Weights of a small transformer language model: tied embeddings.
Each number is 50 + 15 x the weight over its row's rms, rounded and kept within 0 to 99. Layers, rows and columns count from 0. The size before them is the row's rms in percent of the matrix's.

# layer 6 attention query, 256x128, rms 0.148, rows 48-52,112-116,175-180,239-243, columns 0-127
090:56 52 48 75 33 60 63 25 45 65 60 21 36 44 48 41 70 18 77 62 49 51 46 36 44 49 34 30 38 27 35 27 53 57 44 82 27 04 51 94 70 49 56 47 59 62 49 42 52 66 58 46 66 29 34 61 46 40 58 73 49 45 55 52 25 62 51 41 64 32 51 31 49 62 33 33 59 67 82 67 64 50 52 46 68 30 45 60 69 42 55 46 53 30 41 68 39 64 37 48 51 42 35 45 78 48 21 61 71 41 43 54 79 54 54 33 61 43 59 43 40 56 27 44 61 61 45 61
087:45 55 74 46 78 38 44 64 59 67 20 06 01 44 54 36 52 55 25 45 64 54 61 63 55 51 63 63 69 49 15 60 33 61 47 37 43 60 61 38 53 35 78 37 63 26 66 28 37 60 36 46 46 61 22 47 61 44 61 50 65 39 57 61 51 25 75 61 51 52 44 47 48 46 35 39 79 47 48 51 76 37 46 28 51 54 71 44 52 42 54 55 69 56 59 53 58 71 66 39 44 54 88 64 33 48 33 33 47 56 64 48 36 23 52 59 42 34 43 77 59 39 70 50 46 71 58 49
093:42 56 29 36 51 38 49 50 49 32 50 62 51 58 49 50 48 58 55 77 31 42 66 48 67 19 44 52 16 28 54 56 43 29 53 45 55 55 45 43 20 55 77 23 27 50 68 44 38 38 63 48 57 58 50 63 57 65 48 46 24 65 46 47 66 63 60 59 46 49 55 29 30 79 54 73 41 68 81 75 50 49 70 63 58 62 64 38 46 28 29 30 43 70 53 34 73 34 56 75 78 33 33 54 44 39 39 49 48 61 27 43 55 68 14 73 65 33 56 68 36 53 38 83 70 60 34 61
087:17 37 40 57 32 42 44 29 41 77 50 52 54 94 62 36 47 46 45 58 35 51 69 33 51 48 48 46 72 81 47 47 36 48 72 74 32 72 48 52 61 45 57 69 37 62 50 25 20 47 50 52 32 66 32 58 70 60 50 43 40 62 66 49 59 45 27 54 38 68 61 46 31 27 37 64 42 58 57 57 44 33 59 55 14 55 78 61 58 55 54 37 60 65 51 58 48 49 81 41 43 33 70 43 26 49 39 17 53 67 78 80 47 38 47 56 42 57 65 49 39 60 70 40 59 66 43 16
086:59 47 66 59 64 32 78 52 62 39 43 98 60 39 40 45 62 43 63 50 25 21 78 36 35 54 49 53 78 64 37 57 32 47 52 34 35 89 65 16 33 58 64 37 31 53 51 71 51 50 44 43 48 26 62 19 31 58 38 68 50 52 43 48 60 41 48 30 64 48 69 44 58 25 53 57 36 48 57 47 37 28 36 47 57 47 52 19 47 58 56 65 65 39 58 48 52 34 55 56 58 76 32 54 45 52 69 83 56 39 45 52 48 60 63 70 44 32 30 63 38 49 72 57 82 53 38 27
130:71 61 40 08 49 46 78 23 47 44 81 53 46 38 48 36 30 52 70 50 59 65 47 29 59 32 52 41 47 53 27 49 65 36 38 50 37 29 58 63 79 74 55 45 48 61 56 22 52 42 70 66 43 26 43 56 07 55 47 47 68 57 61 34 45 47 67 48 42 52 26 57 51 47 62 46 64 61 62 68 68 20 39 59 50 46 32 33 29 25 39 51 48 52 48 54 66 64 58 47 47 63 48 73 70 26 27 84 74 62 40 25 78 43 64 41 50 52 63 56 71 62 37 46 47 64 36 47
102:51 45 64 71 39 41 49 46 58 24 31 64 34 02 56 39 31 44 41 44 35 50 61 55 77 25 43 44 54 43 36 60 52 68 24 53 40 70 31 39 41 74 76 74 65 53 34 40 60 40 38 44 51 42 35 67 59 37 51 59 51 77 49 68 43 57 77 15 42 27 40 51 52 37 51 55 72 61 53 70 36 45 64 59 51 30 25 60 58 63 45 60 25 38 54 22 54 66 34 61 56 44 85 56 50 51 67 75 53 44 69 32 42 58 66 77 45 55 30 49 24 57 49 37 51 72 47 66
116:09 84 56 74 56 49 44 65 34 36 71 64 35 40 61 41 58 67 63 71 39 52 55 69 69 61 38 43 66 60 48 40 43 64 31 51 50 51 49 47 33 46 49 55 70 36 51 54 38 58 22 33 68 75 49 44 46 77 64 43 57 31 48 40 57 45 21 53 49 59 79 42 69 52 47 65 38 47 47 50 03 55 70 50 52 70 51 33 28 32 52 49 69 44 51 44 56 72 70 99 37 39 53 43 60 30 48 52 35 33 41 43 30 64 18 40 41 40 52 67 33 47 49 32 53 39 36 36
114:18 49 39 50 43 38 58 61 32 42 59 73 47 40 33 43 34 28 50 65 54 52 34 38 63 53 55 82 53 66 71 79 04 32 41 29 40 49 34 29 54 63 62 47 52 48 62 53 70 41 57 57 47 81 48 54 46 48 46 53 52 78 36 65 74 22 13 54 63 48 51 67 65 50 20 28 45 47 49 46 57 62 46 74 46 59 40 79 60 58 54 47 61 53 41 52 49 49 45 75 38 61 70 45 49 17 55 46 40 30 52 59 38 60 37 39 52 38 11 49 39 51 53 64 89 35 65 56
101:75 59 28 65 42 77 49 48 59 46 29 49 16 70 38 46 62 34 36 49 50 52 48 40 44 59 29 35 57 49 62 44 24 19 56 40 46 82 70 67 86 39 45 34 35 36 69 21 50 73 65 38 73 44 83 68 55 56 42 68 53 50 79 72 37 46 44 73 42 67 35 27 51 57 60 19 31 63 58 70 42 66 64 40 37 50 71 45 51 39 48 55 75 55 57 46 43 45 51 43 34 46 35 44 67 60 47 26 40 34 47 27 51 38 55 54 45 36 83 51 44 40 58 66 56 53 49 27
103:56 48 41 68 58 40 55 43 50 94 45 24 37 53 47 51 61 74 51 54 41 36 57 67 39 62 55 37 56 54 20 42 48 52 44 34 67 42 33 50 62 31 55 39 65 21 29 32 24 54 43 36 37 53 31 66 18 43 66 36 62 52 40 65 65 42 59 96 27 47 33 49 45 90 55 61 69 30 65 74 23 33 39 25 46 38 57 55 54 69 36 23 45 57 49 46 45 39 60 56 60 54 50 64 68 57 57 40 74 46 64 44 48 32 52 41 52 52 65 59 56 56 82 48 40 86 57 62
115:57 57 78 34 50 38 40 32 41 34 44 29 65 78 55 51 58 40 46 53 66 43 64 17 37 61 46 58 42 66 57 39 81 38 37 61 35 34 27 67 51 50 52 45 52 51 43 59 44 60 71 53 34 48 41 86 25 41 50 52 32 37 49 28 51 52 65 55 92 45 46 31 82 65 38 36 71 50 35 77 64 28 35 48 54 75 66 44 39 50 31 64 55 31 47 47 77 86 65 40 41 44 44 63 70 30 15 32 48 60 39 51 51 44 83 55 47 62 53 31 42 63 50 66 39 44 49 44
095:35 45 57 65 52 39 62 41 33 39 41 69 25 43 41 52 24 61 52 28 52 57 65 46 75 45 41 52 50 33 66 47 82 52 00 37 63 34 61 50 55 37 64 57 67 48 44 43 20 56 47 43 47 86 34 26 61 19 52 33 43 65 54 89 75 21 45 60 36 57 39 46 54 21 48 61 70 41 49 37 61 42 52 44 41 53 40 66 63 63 54 54 68 62 58 40 31 50 56 62 68 57 82 52 41 48 35 59 41 47 54 49 71 40 51 55 66 44 23 64 55 64 60 26 37 79 30 68
103:31 48 36 57 67 40 45 81 27 58 63 54 22 46 57 70 59 26 61 45 58 52 68 49 78 49 50 41 66 27 47 35 73 68 69 65 71 46 43 53 63 33 21 66 55 35 55 22 38 51 55 39 56 43 57 43 65 37 72 61 57 31 50 13 43 28 33 69 40 37 54 44 27 55 41 69 21 44 73 41 23 47 45 65 65 41 70 53 47 28 39 80 33 52 31 41 46 79 38 43 46 51 47 55 19 60 57 76 54 53 53 65 34 64 57 67 63 69 41 56 52 60 54 32 65 39 43 29
099:65 67 47 48 40 64 49 32 60 75 28 48 52 43 47 72 52 46 27 47 34 36 65 58 80 44 52 33 52 70 74 45 42 41 33 37 33 56 66 03 78 43 50 40 58 30 57 32 31 26 69 60 49 56 52 51 63 65 62 43 56 69 55 58 33 30 86 46 44 61 30 72 34 71 58 81 41 52 32 25 47 31 47 04 72 51 45 52 68 30 68 46 54 62 55 47 57 71 22 61 41 37 43 54 32 65 71 56 62 46 45 60 28 56 45 55 35 46 44 48 61 41 59 29 45 61 51 50
107:44 39 43 26 61 41 47 48 63 68 09 26 37 50 35 60 35 58 58 24 82 83 41 50 54 30 41 36 47 23 53 34 51 37 84 50 62 45 30 58 34 29 65 62 36 53 65 59 73 43 54 79 79 37 48 26 62 59 59 73 37 50 71 55 49 43 36 63 72 54 70 51 66 28 41 46 28 41 81 55 53 43 79 78 69 33 55 61 37 26 36 66 51 31 36 44 54 59 40 61 30 33 52 63 48 51 33 34 50 40 52 59 55 38 33 61 53 65 45 41 60 48 60 73 52 50 51 63
102:48 39 68 46 29 51 47 32 29 49 24 53 62 52 61 41 49 30 53 46 55 35 67 56 43 61 42 53 29 44 69 46 39 53 60 17 60 26 58 45 71 45 50 56 71 35 47 50 58 52 59 73 43 55 37 59 15 72 51 61 60 52 40 35 35 73 71 60 86 56 38 77 70 58 64 51 57 73 26 64 45 42 25 32 67 52 64 59 64 44 45 53 48 64 49 57 67 46 47 33 38 42 07 52 67 66 44 30 84 53 51 47 54 46 53 34 06 80 22 56 66 38 47 32 63 37 45 50
136:83 41 57 23 28 73 66 33 34 57 40 14 47 62 68 30 45 66 48 48 57 59 44 16 27 36 44 14 48 53 59 36 68 55 33 35 54 38 70 67 59 60 26 57 48 54 58 43 54 44 76 65 57 33 41 59 26 58 45 67 42 41 47 56 32 52 69 32 71 26 34 45 51 68 64 45 47 31 60 79 40 43 54 38 77 36 41 45 50 52 46 52 42 45 40 57 84 57 41 24 53 43 56 51 75 44 46 50 60 95 23 46 66 41 71 53 48 72 58 42 50 61 59 50 59 63 69 57
104:59 68 85 45 98 40 63 42 49 60 58 44 24 18 55 36 34 47 44 58 46 65 52 39 81 58 59 46 47 38 49 51 68 61 52 47 59 28 63 26 45 76 42 64 52 59 41 46 25 50 39 71 67 46 76 65 50 30 43 61 68 60 31 36 69 39 27 32 41 44 69 42 59 55 47 66 39 15 55 47 38 52 53 28 32 22 53 58 24 41 54 54 54 33 43 20 55 81 66 49 77 37 45 47 44 54 41 51 44 57 64 57 46 54 64 66 40 34 38 53 48 35 37 34 52 86 54 70
096:35 47 52 67 70 87 37 69 53 41 37 76 39 49 38 64 72 52 35 54 20 27 61 76 46 68 53 62 43 43 74 31 35 69 31 39 34 63 31 64 70 44 55 31 29 21 54 43 50 35 39 33 74 75 38 44 67 63 54 72 62 69 62 40 25 43 33 39 21 55 55 41 54 48 56 48 28 54 51 37 38 72 70 37 42 40 67 34 61 42 44 52 42 65 61 41 40 31 33 62 56 24 53 29 53 51 74 65 29 49 45 64 22 49 41 83 46 53 51 72 36 65 44 41 56 58 61 40
113:34 64 44 59 45 28 49 63 69 62 50 55 41 58 39 55 60 22 44 38 45 05 49 38 41 53 56 64 71 42 64 37 51 32 81 56 58 49 44 58 64 15 43 45 55 54 53 51 71 28 27 56 54 61 62 35 53 69 41 50 58 67 59 44 26 67 43 48 48 84 50 64 54 32 54 61 49 60 22 38 62 57 44 49 54 69 45 57 46 49 31 50 69 95 36 68 37 37 61 55 71 55 43 46 32 34 58 21 06 58 67 46 36 35 58 56 51 69 67 34 44 79 61 65 76 34 34 48
# layer 6 attention key, 64x128, rms 0.128, rows 47-51, columns 0-127
095:34 32 19 62 28 48 42 53 55 39 37 46 57 41 18 54 57 54 48 37 58 67 59 86 55 37 63 52 58 54 51 54 56 65 60 24 66 42 64 56 54 55 40 51 58 30 29 62 58 59 56 30 53 40 18 49 21 36 63 64 56 72 76 44 70 40 62 49 38 09 37 44 58 72 48 55 99 40 35 68 77 38 36 70 43 35 66 35 38 79 61 39 41 71 66 71 38 50 57 68 32 63 36 57 44 69 40 57 62 51 55 42 51 44 50 59 37 44 55 40 46 48 50 43 35 71 37 21
117:56 57 51 08 22 49 72 36 41 30 54 39 43 52 48 54 40 64 49 65 64 52 32 62 61 61 28 48 39 58 38 59 56 31 54 56 50 58 72 74 56 69 51 39 55 80 35 47 57 72 57 42 48 48 48 39 49 32 59 37 36 38 45 22 51 47 49 32 67 45 36 19 53 38 48 74 73 63 57 39 69 35 60 35 53 73 56 11 53 66 44 66 48 42 51 14 85 55 74 40 52 35 35 50 54 12 29 70 66 54 55 32 62 55 55 73 64 46 48 57 39 78 37 52 67 64 55 33
098:47 42 71 44 69 33 26 75 50 47 51 69 33 56 64 36 51 51 71 28 54 56 43 44 67 38 47 36 63 61 40 48 56 38 14 57 39 34 36 34 40 60 78 29 75 50 48 57 25 66 37 38 66 64 58 64 62 43 56 52 70 67 50 55 75 36 83 52 50 55 28 36 73 38 60 42 47 58 45 68 45 60 57 31 38 53 41 40 15 47 44 56 44 34 56 35 43 51 46 52 52 59 46 28 35 87 62 55 55 32 91 08 66 60 60 44 53 35 37 48 23 56 65 74 34 56 47 64
099:22 69 56 63 78 75 33 51 37 45 39 76 44 46 50 36 63 57 57 46 47 62 54 26 59 23 28 68 42 44 69 51 63 41 48 63 42 54 40 38 61 25 42 28 40 34 51 48 50 46 19 20 72 25 28 33 13 72 69 54 44 43 20 59 48 44 23 45 49 54 67 62 27 39 52 69 43 73 74 60 41 57 46 50 55 42 58 63 77 20 39 55 60 33 49 73 58 89 45 56 70 70 44 46 40 52 68 65 53 45 40 64 48 53 32 60 54 69 67 59 43 43 59 54 57 42 36 51
108:68 67 36 34 48 55 43 40 74 34 37 40 46 67 31 41 38 44 49 33 47 48 46 41 41 52 74 52 63 57 57 75 54 38 35 50 31 31 62 14 62 33 59 50 74 30 40 52 61 49 67 33 58 45 59 49 32 68 43 61 43 81 47 67 61 15 41 64 51 32 41 81 34 58 48 61 38 56 44 61 43 47 21 69 36 33 31 71 50 51 70 62 63 61 42 83 37 77 50 39 42 86 44 85 51 44 44 44 62 22 48 58 44 58 43 59 24 41 40 50 67 44 60 51 83 35 74 52